From a checkpoint of a small transformer trained on Wikipedia: 214M tokens.
Each number is 200 + 40 x the weight over its row's rms, rounded and kept within 0 to 999. Layers, rows and columns count from 0. The size before them is the row's rms in percent of the matrix's.

# up: layer 2 MLP up, 1024x256, rms 0.223, rows 637-663, columns 128-255
# down: layer 2 MLP down (transposed), 1024x256, rms 0.117, rows 637-663, columns 128-255
up637,093,132,165,190,179,159,144,278,209,213,172,140,250,218,235,201,188,235,211,186,138,173,224,143,195,198,132,192,153,147,297,318,220,169,220,202,196,200,240,208,241,116,223,199,227,187,148,284,196,212,222,185,202,171,197,186,214,187,247,226,183,191,127,235,227,258,158,200,228,275,270,173,239,211,250,223,227,140,242,159,170,149,174,195,192,289,175,259,207,163,211,178,177,225,217,248,172,158,206,119,271,249,217,301,166,233,107,173,210,192,161,203,173,209,290,180,192,182,235,110,120,206,215,178,152,290,200,225,222
down637,100,235,228,218,207,148,170,194,314,237,157,130,153,161,211,234,180,163,125,219,216,201,173,210,228,186,217,200,177,163,172,142,233,169,137,240,244,208,188,223,195,221,184,210,144,156,180,194,284,294,232,192,196,186,227,143,190,213,224,136,159,209,127,207,168,161,204,199,171,225,201,211,204,134,138,154,169,194,202,175,206,232,268,247,186,232,182,269,202,297,241,196,219,214,213,212,168,138,180,183,153,149,216,152,184,121,207,189,167,195,206,168,229,158,197,202,134,186,212,242,138,300,145,241,174,183,275,145,171
up638,091,175,201,240,352,200,192,169,242,167,165,222,129,211,170,194,145,188,128,216,201,196,189,226,180,217,195,235,197,205,124,221,207,267,272,185,243,170,188,220,234,212,201,154,116,197,88,207,183,204,245,173,236,268,150,206,156,200,185,230,115,210,158,142,228,231,264,254,212,223,160,144,128,250,275,202,187,202,187,234,261,170,184,196,156,228,122,232,226,191,256,223,229,234,136,253,238,120,226,240,199,169,177,180,143,190,169,270,173,182,240,193,185,185,140,221,172,112,143,208,181,170,181,227,115,167,170,234,191
down638,090,121,221,217,250,167,172,223,204,164,256,219,207,271,224,146,149,166,237,165,105,247,215,218,193,167,235,269,147,184,157,227,168,221,259,218,253,204,130,232,228,195,129,94,228,152,218,211,145,221,225,215,184,191,183,158,165,222,169,191,210,225,231,158,153,164,154,200,207,172,221,168,116,181,272,117,223,241,200,161,205,142,261,201,201,129,240,203,194,178,161,200,239,116,159,148,229,211,188,128,242,297,257,270,186,177,190,141,224,197,158,214,162,193,161,192,228,199,114,217,205,157,213,151,167,191,220,185,175
up639,104,188,255,212,193,164,205,210,248,168,192,128,213,196,144,221,294,143,153,165,154,104,162,183,226,204,204,241,215,210,145,144,200,205,194,159,203,223,240,268,243,182,218,237,170,229,209,180,213,144,199,148,210,208,217,250,224,211,179,172,235,137,187,182,202,219,157,161,207,218,189,208,175,164,202,181,231,300,221,227,146,215,118,151,186,175,130,214,230,232,214,178,251,170,171,203,223,243,213,224,239,165,180,241,138,242,263,172,236,186,241,193,189,213,251,177,292,250,201,239,200,195,237,182,125,267,211,214,192
down639,106,243,190,98,199,222,234,161,194,211,150,185,206,196,206,216,252,155,247,231,166,265,202,178,230,184,136,213,174,190,224,206,180,209,183,195,194,234,173,223,200,257,197,204,179,216,227,221,210,211,234,199,211,194,196,120,244,210,198,127,138,220,221,118,217,156,184,197,191,157,236,153,288,202,181,169,231,228,129,194,246,244,165,222,290,183,195,167,132,275,289,182,145,198,221,283,210,205,196,154,202,273,184,246,214,98,176,160,193,194,221,187,142,290,144,183,176,223,166,214,160,152,157,190,237,246,252,229,168
up640,102,221,197,179,205,252,212,223,171,211,227,173,225,162,142,296,255,168,209,294,155,243,234,158,238,237,161,212,161,250,194,241,199,189,194,220,198,184,177,138,182,223,244,244,225,159,202,253,191,218,223,179,146,210,231,189,141,237,282,211,223,167,212,179,293,110,163,189,199,193,252,192,338,123,196,264,294,192,201,229,220,143,173,208,236,232,185,169,96,241,183,275,178,213,275,137,213,260,257,180,221,246,233,189,170,195,213,216,193,197,214,201,253,198,222,252,192,205,227,208,157,254,258,214,282,304,168,198,178
down640,104,206,230,187,235,111,197,143,231,176,175,203,222,241,170,250,263,256,193,180,147,186,198,139,267,185,188,244,185,108,168,194,200,151,205,216,211,238,270,267,224,173,290,250,197,169,119,155,197,194,202,234,172,232,165,235,135,162,174,227,208,246,139,257,221,246,157,206,224,146,172,209,176,188,262,228,211,245,263,151,112,198,151,205,231,203,259,267,156,122,216,146,209,194,193,202,185,144,216,186,230,241,196,216,232,120,229,183,148,144,161,192,130,188,150,223,198,184,293,197,140,159,139,185,192,135,242,175,232
up641,100,196,231,213,173,219,179,224,202,258,185,177,202,164,195,203,197,225,130,227,127,189,281,237,144,116,197,165,186,184,164,184,197,154,154,127,192,189,187,204,209,135,234,219,181,209,180,219,231,236,174,199,180,235,185,207,226,243,201,195,215,223,172,258,225,169,158,137,228,250,269,231,210,196,138,191,171,287,195,239,135,197,176,179,193,221,155,202,248,149,178,288,295,284,280,146,107,210,166,219,216,284,219,194,108,145,230,340,205,185,224,204,183,219,154,131,225,213,253,208,227,285,152,205,204,140,175,272,202
down641,105,278,194,202,223,151,206,226,120,213,236,192,214,218,171,118,157,159,229,308,199,240,172,208,186,229,217,216,204,185,217,303,150,265,216,252,156,193,245,245,210,269,148,192,231,228,200,248,155,239,239,198,158,188,193,176,228,243,142,245,281,221,296,212,190,178,196,228,91,205,231,176,202,188,238,168,180,175,230,158,174,234,206,194,171,186,166,209,217,198,188,220,171,146,226,184,228,174,195,167,183,169,130,150,240,158,166,142,268,148,165,162,250,215,226,207,254,135,231,212,179,200,225,104,193,243,265,265,190
up642,100,254,232,234,237,200,206,175,169,158,194,263,251,217,150,241,167,235,146,201,192,207,172,215,171,180,131,247,221,246,170,201,233,240,221,186,146,238,133,227,201,193,219,168,250,268,146,175,244,197,233,273,209,195,196,255,191,139,166,243,257,155,219,206,197,256,179,166,236,159,247,222,210,130,251,164,141,217,225,187,181,145,212,190,198,209,155,192,141,209,174,187,137,157,162,256,182,215,222,136,228,226,253,91,180,190,185,86,216,185,249,170,232,189,260,183,321,210,265,207,186,131,161,167,177,301,192,160,151
down642,103,199,189,249,174,199,195,229,150,210,150,184,231,221,233,184,246,213,231,214,223,221,149,246,266,192,218,199,158,130,195,149,240,195,201,156,244,218,227,162,184,153,152,214,219,194,226,246,159,133,196,242,199,177,163,229,180,134,145,244,249,238,161,161,234,187,222,228,204,221,198,176,179,240,88,227,212,180,157,232,213,121,204,231,188,218,167,274,209,128,198,203,184,193,215,211,259,201,173,165,119,203,167,212,193,205,201,191,260,141,189,167,141,223,218,214,197,202,222,166,283,227,130,146,170,167,266,192,190
up643,099,200,234,193,169,99,132,226,99,203,138,168,201,171,244,163,195,218,219,208,238,270,211,185,192,227,303,209,186,156,173,103,195,214,150,151,127,227,191,196,219,177,230,140,244,220,158,209,239,235,223,266,137,216,180,157,234,184,186,227,222,181,144,238,226,240,206,353,212,210,177,146,221,175,188,184,234,180,228,229,269,143,133,196,225,175,232,227,177,165,219,223,236,213,216,174,211,228,181,174,172,174,212,280,190,202,192,239,212,148,190,212,220,187,213,202,171,280,136,192,217,186,235,114,219,215,155,184,198
down643,096,206,195,188,198,175,150,233,228,198,156,168,246,132,181,240,254,224,234,205,181,145,126,230,243,156,180,256,284,278,248,265,265,214,225,234,155,140,223,179,248,207,218,225,201,201,188,198,249,217,175,133,148,235,132,249,170,163,221,155,208,199,168,210,155,138,218,162,269,180,232,171,152,276,229,199,240,235,200,237,217,252,207,97,110,276,194,165,148,235,190,145,184,267,156,137,254,186,214,218,151,193,183,227,160,211,227,235,99,224,159,225,249,194,146,218,263,221,245,109,154,251,195,172,186,252,226,194,131
up644,104,160,200,149,183,172,206,165,194,178,182,235,255,123,229,159,231,134,143,166,187,245,285,223,183,236,167,155,239,169,186,212,220,174,224,188,245,197,210,202,169,262,198,241,192,227,251,205,210,163,225,223,246,157,201,295,193,210,182,193,198,188,170,117,150,195,161,233,219,180,152,247,210,185,131,249,246,156,162,174,172,201,194,224,130,195,229,149,123,214,158,244,137,209,240,188,154,146,203,166,222,234,247,128,220,196,237,150,217,156,194,230,204,248,289,231,246,189,134,106,217,182,233,238,150,198,181,160,160
down644,105,247,230,226,133,190,222,223,226,215,259,215,260,198,216,198,149,196,201,270,224,168,172,230,199,194,155,192,177,146,211,169,198,168,202,335,213,224,231,233,239,220,216,175,199,240,152,83,206,221,215,180,99,173,213,137,198,56,222,223,204,193,249,132,161,186,166,168,200,235,181,181,132,208,167,128,235,149,198,164,200,240,184,252,242,174,156,198,181,175,270,211,148,244,226,203,171,231,164,211,166,221,183,181,275,190,167,227,205,135,187,278,201,186,155,155,328,232,245,237,212,141,270,221,205,252,159,144,209
up645,096,153,200,199,170,206,228,237,298,200,224,163,216,164,223,167,224,234,273,243,227,175,220,241,224,157,189,184,128,241,199,149,218,207,215,196,210,146,170,144,225,166,220,257,207,235,220,191,192,216,233,138,174,175,76,197,210,233,179,171,234,254,239,196,181,193,271,193,213,155,253,146,206,249,140,232,147,190,243,170,211,232,166,183,219,186,191,206,167,188,229,192,185,232,208,199,158,213,226,252,148,163,206,203,212,199,212,186,253,200,173,99,216,172,174,243,274,225,170,153,236,189,155,281,229,209,136,200,205
down645,103,215,186,277,147,155,143,181,160,227,252,200,156,143,173,167,224,205,143,140,235,196,254,154,188,218,275,244,256,145,182,164,200,231,158,185,170,238,145,238,173,214,206,161,182,215,192,242,175,192,171,345,113,238,184,151,187,222,154,218,225,197,143,204,222,252,180,205,237,205,173,164,186,212,126,233,227,183,189,190,199,292,227,190,168,233,240,215,144,299,182,167,156,183,119,130,289,93,194,163,233,242,242,222,209,163,204,231,145,228,187,231,206,190,180,145,188,215,167,192,225,191,179,236,190,186,183,160,225
up646,102,180,228,226,208,231,227,169,158,182,180,195,194,162,294,242,223,236,282,248,200,175,251,201,289,210,115,208,190,207,202,231,176,223,182,223,202,166,212,178,158,210,201,219,153,174,149,182,263,248,228,229,227,197,193,129,153,311,169,225,267,183,159,224,195,157,190,212,237,232,206,207,250,209,214,210,150,231,195,212,154,162,164,189,255,159,205,148,199,177,154,118,255,241,279,174,175,261,294,292,226,229,228,212,282,181,118,154,218,166,120,208,151,212,173,186,206,216,167,138,276,171,143,294,80,216,195,177,173
down646,110,275,194,126,182,201,158,262,214,288,224,244,246,213,221,161,211,157,186,231,198,303,171,214,190,135,146,219,225,235,242,211,233,146,120,182,202,229,234,212,186,182,214,162,159,208,181,189,262,223,184,167,145,305,211,149,260,141,263,211,130,223,258,205,219,189,262,204,203,199,173,252,241,175,247,196,178,214,157,285,250,207,167,183,216,253,212,231,159,172,243,343,162,147,205,203,180,205,147,261,202,218,188,230,93,152,198,166,223,138,135,174,206,248,202,223,226,220,170,186,144,131,226,223,222,257,240,211,203
up647,095,173,217,173,267,204,197,194,228,158,167,195,215,216,190,163,181,252,213,215,275,226,72,242,178,269,221,206,251,206,220,226,233,172,247,202,225,289,308,193,214,201,235,196,183,236,217,228,219,203,215,176,217,153,165,209,230,189,179,241,202,179,226,249,164,225,240,171,218,255,245,181,179,134,213,162,178,195,245,196,173,156,145,197,241,104,217,323,214,275,126,153,209,239,238,137,209,249,182,195,208,216,189,204,179,137,304,272,243,196,208,139,252,224,211,218,180,194,257,152,242,162,171,184,178,191,214,213,207
down647,099,200,161,135,215,281,127,248,184,207,148,95,294,239,193,203,138,127,254,169,178,227,199,257,169,239,217,216,209,182,182,211,174,191,173,173,267,208,193,187,161,214,217,101,135,232,158,179,175,175,168,265,195,121,178,163,193,221,192,224,156,180,218,137,137,184,197,219,217,203,187,134,89,203,260,137,213,173,203,182,215,183,235,110,186,205,204,246,153,228,232,177,220,237,277,216,245,159,133,289,198,143,130,200,241,261,158,274,185,192,196,182,140,167,132,258,261,188,169,199,201,225,194,184,172,177,136,187,227
up648,097,251,163,134,144,213,121,196,190,255,206,199,105,272,212,210,187,195,156,188,242,197,214,266,258,148,186,256,202,200,140,198,292,240,187,256,212,167,235,189,198,194,226,181,166,215,204,229,218,192,206,198,176,201,215,244,162,171,165,150,158,247,243,169,201,193,259,254,284,161,187,188,87,243,218,290,175,198,254,204,211,171,156,171,227,211,254,243,211,220,194,222,159,230,228,278,256,190,223,129,224,246,202,198,182,230,150,237,263,262,203,220,175,245,222,227,187,268,211,198,209,123,238,167,215,183,251,246,192
down648,094,263,223,234,231,222,149,193,199,200,120,182,197,157,221,153,206,215,148,106,246,242,158,117,129,199,132,219,182,195,174,206,209,147,140,226,150,282,139,171,233,220,221,174,194,200,174,128,144,232,251,263,201,130,181,185,227,186,201,232,228,167,196,208,254,225,257,244,224,128,178,207,212,186,172,194,156,232,191,157,217,273,304,190,173,122,243,206,143,180,203,200,231,198,221,149,217,210,190,200,163,183,190,200,167,193,231,223,167,184,173,118,167,187,220,207,225,79,158,167,234,215,242,268,243,252,199,175,171
up649,100,227,194,235,190,171,212,238,200,246,188,259,229,221,222,179,161,230,282,223,156,215,243,118,191,275,175,218,213,206,181,306,207,177,251,228,186,236,171,145,196,244,280,219,217,77,209,192,185,215,195,231,219,165,148,190,233,233,162,147,144,142,197,207,199,208,162,187,208,163,226,187,195,173,100,160,203,160,198,208,180,269,243,226,238,212,273,213,134,228,148,185,268,237,223,157,175,200,124,217,204,224,175,170,252,214,225,148,203,138,173,210,177,110,150,261,280,181,184,146,205,159,206,263,222,236,219,229,150
down649,095,237,245,260,172,225,243,178,164,185,210,222,234,126,193,183,223,141,173,223,222,138,200,217,246,178,188,266,186,180,233,168,247,241,112,123,213,169,226,215,221,175,257,206,200,209,184,214,170,196,153,154,212,225,213,155,161,297,224,203,189,208,158,192,261,241,214,221,249,239,197,208,177,173,207,277,257,187,231,150,133,235,155,185,209,168,189,120,165,243,173,181,242,118,198,247,213,188,163,204,205,213,160,255,131,219,197,137,306,221,215,176,209,264,239,208,173,206,333,278,169,241,234,197,171,214,191,235,174
up650,103,135,204,290,205,201,230,158,162,169,196,202,112,173,250,218,222,252,175,238,223,301,207,161,153,212,99,254,232,165,291,213,158,229,189,173,193,211,257,193,272,135,211,150,183,194,242,116,224,264,191,219,231,237,279,235,228,232,217,175,223,180,209,243,176,199,260,215,232,188,158,125,217,195,165,165,213,255,157,179,154,179,182,172,233,247,168,328,158,186,244,208,137,206,262,144,238,222,250,208,199,182,213,255,204,292,222,235,181,169,204,236,173,197,206,166,203,222,183,78,180,219,148,210,176,171,116,140,230
down650,106,171,117,199,223,194,210,182,255,208,254,215,173,226,223,262,183,214,206,120,218,275,273,186,174,216,192,165,162,181,149,162,187,280,245,162,236,240,179,192,228,170,295,213,178,198,238,170,186,180,224,136,243,214,188,257,126,211,157,174,210,222,176,282,158,165,134,246,133,136,258,229,158,208,240,191,213,193,163,212,144,195,172,219,173,206,151,200,207,197,199,164,249,124,180,258,222,219,219,217,218,166,309,220,179,214,149,200,186,219,204,157,302,191,247,170,182,216,287,204,244,243,278,202,207,234,206,245,219
up651,101,165,204,223,192,193,253,164,224,200,280,226,165,151,247,224,244,137,187,176,194,183,166,183,228,239,206,231,195,175,121,213,165,195,186,179,166,184,179,213,193,208,213,165,184,236,151,130,229,172,171,190,249,241,160,200,176,199,167,175,219,261,220,126,194,188,207,195,279,211,134,263,119,263,159,258,109,229,204,195,195,163,268,144,280,132,216,212,166,126,246,157,248,245,198,250,193,151,246,217,178,225,238,160,128,201,188,227,185,209,125,179,121,216,213,128,236,192,235,166,266,173,188,182,190,196,255,197,194
down651,109,198,158,74,175,220,188,190,256,202,247,129,220,226,179,158,206,172,224,237,159,188,266,176,229,228,252,110,213,223,190,194,148,179,207,195,182,168,218,201,133,183,209,195,231,184,147,177,213,219,188,174,199,250,249,117,179,190,183,235,224,163,143,135,169,168,222,218,171,224,208,211,164,244,208,240,229,236,159,210,269,215,189,156,136,182,191,193,153,273,220,225,164,149,163,184,202,200,152,253,123,221,196,252,219,149,164,139,147,190,303,169,151,238,206,296,119,208,215,241,190,181,214,271,257,163,138,212,207
up652,099,119,252,181,202,242,190,173,170,126,193,175,210,193,242,190,189,213,169,116,156,230,239,177,192,193,252,177,235,228,168,221,211,199,256,189,241,164,201,292,261,153,212,203,182,185,157,180,221,217,222,195,208,173,193,235,248,153,257,152,233,259,189,255,199,276,198,304,239,172,267,178,243,148,168,280,186,214,258,215,217,219,200,249,143,209,252,202,235,223,133,267,146,203,209,144,244,260,178,272,115,165,161,190,211,220,259,205,192,216,174,179,211,212,254,162,160,192,269,202,195,178,149,222,229,189,247,306,177
down652,097,166,226,254,204,198,193,178,181,197,221,235,103,208,211,187,136,184,192,182,222,146,218,146,202,195,167,192,162,138,208,182,218,218,242,192,309,243,199,175,204,220,220,157,159,162,283,183,258,220,159,200,271,136,157,214,187,223,176,185,181,255,203,135,232,147,203,175,195,209,206,248,147,204,267,157,145,198,240,219,302,205,156,164,230,188,271,220,279,190,193,187,190,199,156,240,223,200,194,138,242,95,197,262,245,139,197,186,234,201,214,219,167,166,183,215,134,197,152,187,169,230,194,239,133,227,213,133,193
up653,092,203,181,168,200,208,191,200,181,242,232,206,244,218,205,242,224,181,294,214,169,158,116,187,214,220,197,194,261,190,146,129,184,262,175,180,256,168,183,223,193,157,229,179,194,177,280,170,163,192,182,205,173,216,197,181,301,213,145,216,237,183,213,245,249,207,226,193,272,175,170,199,281,208,132,239,276,147,211,231,139,254,194,143,217,278,110,248,252,229,271,230,256,164,251,216,170,189,269,255,178,212,252,207,139,211,151,106,221,152,260,155,133,186,211,199,169,197,242,188,249,205,218,144,196,155,218,228,170
down653,096,193,186,160,193,284,179,219,212,134,231,203,235,188,252,136,198,260,212,143,220,288,309,184,179,179,222,190,230,201,202,215,186,198,189,257,193,151,236,270,213,215,150,172,220,196,147,180,191,145,245,263,171,149,205,237,116,212,200,220,160,184,230,225,197,216,130,201,168,232,184,211,200,281,273,210,190,194,159,182,248,159,163,242,236,129,230,135,194,166,228,189,213,135,137,146,167,204,177,202,239,239,153,199,239,172,262,276,234,272,181,218,231,274,191,234,154,137,156,278,170,188,245,208,185,170,227,255,284
up654,096,145,181,183,268,226,215,178,144,209,241,200,179,209,186,201,193,180,129,243,313,222,186,221,223,172,168,182,218,147,236,181,158,200,210,135,207,242,272,243,201,278,242,143,205,201,154,129,206,165,150,214,195,209,174,251,248,138,218,185,182,196,181,188,181,164,156,262,76,179,199,106,232,211,207,226,223,214,187,181,141,160,159,176,158,182,224,229,229,189,219,275,274,186,157,187,229,196,207,220,135,212,263,236,201,235,219,192,250,238,227,191,250,201,201,120,206,207,199,153,171,163,218,285,268,185,204,244,152
down654,092,211,181,285,164,205,265,229,185,222,260,202,217,205,121,179,160,181,206,177,135,186,202,217,171,200,228,247,186,257,140,233,295,226,246,254,162,151,219,174,181,233,101,225,139,211,195,272,233,196,256,251,233,204,218,197,164,238,229,161,159,260,146,132,195,238,209,140,205,268,221,276,211,232,237,161,180,208,213,258,213,246,251,252,203,218,217,196,215,167,159,167,215,215,202,160,226,189,206,126,202,151,187,169,155,179,201,259,194,208,200,187,149,210,167,199,190,211,203,290,273,213,136,204,193,127,224,181,266
up655,097,248,242,206,191,279,138,186,265,245,266,155,246,236,215,297,180,241,138,257,246,141,211,276,174,281,235,166,197,269,246,116,224,243,299,184,204,147,212,256,230,184,186,222,224,211,226,167,234,247,282,249,190,176,229,248,202,191,227,140,201,165,200,161,189,182,232,159,206,224,183,157,214,310,221,225,176,192,222,182,187,243,190,194,214,193,201,271,263,206,202,187,146,229,161,235,187,248,182,223,245,198,191,207,194,127,209,218,194,192,199,183,193,225,183,225,191,221,213,174,244,192,168,184,226,203,221,201,238
down655,100,174,236,129,292,166,191,218,203,239,254,101,238,165,186,157,200,262,180,150,185,198,168,193,205,155,123,268,199,241,193,184,173,195,191,143,153,237,224,189,145,206,221,266,174,197,209,218,233,167,195,204,113,193,207,208,128,113,264,231,189,217,226,217,201,189,196,219,223,231,126,196,188,214,154,201,248,192,217,246,236,237,246,162,215,170,188,279,205,169,223,136,229,286,179,236,220,166,283,212,229,161,215,239,177,232,125,211,280,169,230,229,260,187,220,232,201,231,194,172,188,189,269,176,224,293,184,222,134
up656,109,282,206,144,178,230,220,160,170,170,236,164,198,151,167,108,204,252,218,212,196,200,185,209,148,211,253,217,201,173,214,250,151,178,182,191,168,242,219,268,254,181,163,191,180,210,218,175,198,242,273,284,72,226,333,238,181,218,212,164,137,263,231,181,247,184,243,127,197,279,157,207,193,235,212,209,298,120,234,192,161,201,180,186,163,251,284,198,245,219,123,181,198,180,141,229,135,256,192,169,176,223,243,225,238,179,195,98,243,224,188,201,193,191,215,244,223,174,239,225,208,168,212,266,228,200,165,291,222
down656,104,206,186,208,170,240,173,211,208,221,135,215,201,170,257,250,199,145,285,235,211,189,142,154,253,193,170,195,116,208,203,108,212,192,191,203,230,235,265,164,228,221,164,168,241,176,202,255,178,218,212,173,222,226,192,260,220,194,228,183,180,251,263,197,190,307,294,223,163,302,164,231,241,163,192,238,203,266,221,164,156,172,221,168,176,198,195,155,233,185,189,207,228,160,185,240,215,201,282,163,192,186,213,185,210,187,156,249,119,124,259,148,261,230,134,181,129,270,210,135,108,208,241,141,225,228,193,125,143
up657,100,216,245,113,116,136,183,157,211,163,136,191,279,149,170,177,186,194,211,186,174,213,247,174,141,181,198,191,146,240,110,112,170,152,129,215,248,219,242,203,165,248,236,155,221,184,229,191,323,217,193,218,202,165,214,258,199,203,247,264,160,157,218,215,259,224,207,168,197,232,168,207,201,275,183,197,237,198,108,223,211,188,199,232,189,285,139,262,195,198,141,232,177,214,251,211,296,240,210,243,236,277,191,158,216,240,198,282,155,170,235,264,245,192,232,255,198,192,182,224,234,221,143,191,162,198,211,189,164
down657,100,260,219,230,244,226,201,201,138,173,144,184,201,204,273,244,192,211,174,203,211,221,236,218,179,199,187,191,209,212,161,142,277,210,192,175,130,264,235,256,184,216,109,301,199,243,154,180,182,277,140,236,181,232,158,223,238,212,133,190,176,253,206,167,243,214,238,206,164,199,147,248,328,276,329,207,199,163,213,174,168,164,168,213,194,147,226,236,295,197,245,172,206,138,210,236,274,190,210,196,232,97,234,216,176,221,202,172,205,199,220,188,224,202,213,213,164,181,188,235,207,239,279,215,307,248,172,195,146
up658,100,244,233,206,105,208,207,238,246,159,141,179,256,213,279,225,125,274,212,182,251,173,211,195,227,185,251,177,233,188,176,149,201,227,210,192,207,194,172,271,179,103,228,183,227,159,99,218,173,186,163,238,199,206,181,223,194,191,240,240,204,173,128,202,188,217,170,227,245,199,178,255,243,102,215,200,234,261,208,311,198,174,204,158,149,245,186,157,176,124,239,152,192,147,247,261,201,271,203,174,216,224,154,132,179,199,187,210,129,200,216,191,262,157,177,180,187,205,238,221,184,163,197,227,138,169,103,175,224
down658,105,209,180,163,182,170,202,223,219,159,171,200,190,229,212,163,211,201,193,255,194,213,239,224,150,257,167,210,190,219,207,178,167,168,212,223,173,180,166,228,195,201,182,187,194,133,145,233,200,316,259,214,160,203,248,176,163,172,184,172,186,235,183,125,134,201,201,202,232,249,206,194,183,218,232,187,231,270,196,235,195,210,159,185,169,173,147,233,222,223,252,171,212,193,181,239,150,227,222,253,223,198,199,226,174,165,189,231,144,151,206,215,142,198,229,242,218,127,246,147,211,195,155,186,253,163,225,211,170
up659,105,224,271,220,193,229,234,216,135,115,228,171,192,175,262,185,154,193,142,179,185,140,195,227,219,183,189,231,265,206,201,114,239,150,125,218,167,217,195,281,201,206,168,212,156,158,195,224,230,221,208,252,198,215,220,206,241,169,241,216,181,199,332,153,137,252,194,195,269,224,219,163,218,283,201,279,137,241,232,148,273,213,175,77,195,179,250,175,257,198,201,235,141,177,189,185,172,149,240,243,258,233,194,202,202,248,176,176,192,214,247,193,251,274,196,189,148,165,168,202,278,178,185,263,160,285,229,225,191
down659,110,158,194,263,249,192,183,154,179,211,157,178,190,188,208,212,166,242,178,118,252,224,164,184,187,211,219,264,215,239,274,209,153,215,231,251,266,189,175,250,283,286,212,226,193,175,208,190,190,187,210,144,221,236,203,167,164,156,286,171,182,260,239,167,220,163,246,247,156,232,227,188,228,176,136,155,200,158,199,207,251,159,149,217,223,322,217,229,201,223,185,259,192,161,165,169,268,198,198,273,174,154,220,228,238,137,229,187,199,167,181,225,172,154,192,184,229,158,225,177,167,223,95,179,200,240,137,234,174
up660,101,226,164,202,200,193,217,204,231,190,196,147,151,214,175,149,248,227,209,247,161,173,180,123,242,179,127,251,176,182,166,197,160,234,240,183,190,248,205,232,139,171,193,267,215,181,210,211,190,204,218,200,247,238,118,233,228,210,183,155,280,243,235,209,202,200,180,191,137,193,185,177,158,206,145,135,137,222,155,224,282,133,191,169,228,108,155,218,179,199,291,113,198,171,228,168,220,240,215,186,168,206,182,255,192,287,241,169,155,132,148,262,135,214,220,287,217,179,178,175,183,131,174,120,249,186,281,222,168
down660,103,282,130,299,183,175,222,201,87,164,218,224,217,181,154,177,119,182,235,192,213,219,264,233,154,157,191,172,199,106,179,206,186,224,191,239,205,221,196,214,203,157,182,202,139,146,180,160,187,230,180,168,202,224,186,225,231,226,198,220,170,97,117,150,230,235,175,210,159,254,167,218,198,261,267,211,219,195,174,166,196,264,217,176,199,152,204,93,177,221,163,200,230,180,160,217,196,252,204,218,207,191,246,150,201,181,224,234,255,226,269,136,148,165,155,225,148,154,219,222,173,198,187,217,202,188,166,153,162
up661,100,160,209,192,281,176,198,202,178,181,210,123,270,201,174,235,179,183,185,208,151,255,201,244,261,248,157,242,201,186,198,217,167,141,186,189,224,182,170,214,225,256,232,221,285,81,232,185,112,223,135,195,188,152,261,205,212,186,159,238,229,250,222,171,184,238,208,107,253,214,199,130,172,203,173,231,244,196,123,238,233,183,115,215,198,272,161,220,180,219,211,241,160,267,172,125,202,187,220,222,279,165,162,163,210,238,134,234,221,244,207,145,181,130,156,240,208,249,195,173,222,194,251,147,154,194,231,215,202
down661,093,251,206,226,224,188,263,177,190,215,245,214,218,247,235,243,234,190,237,215,188,189,249,211,280,141,198,197,265,199,284,214,181,229,228,189,292,185,221,192,198,136,190,164,233,189,241,156,208,191,180,236,208,146,165,251,191,190,206,294,228,176,183,166,168,147,232,196,216,194,240,318,191,194,158,227,148,286,212,208,133,152,180,177,220,152,278,282,241,202,230,208,192,230,215,152,102,245,252,191,185,210,223,146,147,166,156,253,197,145,260,240,180,232,193,169,172,158,177,203,210,215,206,156,168,182,196,177,209
up662,097,170,163,253,172,209,227,222,171,283,198,228,226,151,200,239,224,290,163,232,121,222,177,211,231,204,233,215,229,150,256,250,175,108,240,199,184,250,191,150,210,185,290,208,170,179,201,206,193,222,256,194,169,239,167,207,233,181,264,200,214,173,190,231,193,167,199,166,212,278,225,171,154,184,207,244,166,185,204,201,232,184,182,201,175,236,228,261,164,193,188,162,231,218,210,197,186,149,207,164,171,235,192,99,166,259,156,173,228,122,239,173,165,213,222,250,237,233,237,175,185,200,159,190,183,181,175,208,96
down662,099,255,208,147,163,131,158,234,188,198,251,224,199,181,178,232,219,90,244,211,224,281,252,184,260,158,240,164,146,198,230,199,235,198,169,173,184,199,162,170,240,129,170,182,200,191,172,218,192,115,210,203,232,194,169,244,174,176,286,159,267,218,179,164,183,233,206,217,111,159,206,241,170,288,259,185,199,199,197,168,197,196,218,271,145,173,186,188,165,147,199,214,227,204,180,184,177,220,140,127,242,185,145,234,257,216,239,209,187,219,177,208,249,172,199,162,217,201,140,158,239,250,215,194,267,208,187,132,214
up663,102,218,185,223,269,225,200,191,244,195,201,153,219,184,113,255,219,263,189,55,126,234,214,183,211,276,243,264,287,193,243,220,210,252,268,236,206,108,202,221,158,166,152,208,155,226,132,222,243,147,216,209,191,254,224,251,191,167,148,210,138,209,148,244,168,133,230,155,212,180,160,229,200,189,234,298,182,208,240,178,260,225,199,202,262,126,218,140,151,230,193,174,195,188,201,180,173,211,207,236,137,192,228,263,186,217,165,199,189,157,186,139,213,232,183,202,259,206,169,152,221,242,192,221,222,213,141,173,211
down663,099,245,150,243,191,173,160,162,242,191,200,251,183,192,182,198,185,198,185,294,143,230,139,304,186,227,143,253,180,220,180,224,263,135,198,222,235,186,209,227,186,223,265,168,211,159,243,291,197,282,218,212,206,164,192,145,172,280,235,204,219,143,238,183,231,252,230,172,161,205,239,274,226,218,225,229,191,174,252,240,144,167,158,189,203,241,166,117,304,161,249,247,165,190,255,165,216,132,203,203,214,194,254,211,136,239,197,153,208,191,199,251,149,202,205,133,141,311,208,199,184,201,213,163,211,216,181,142,164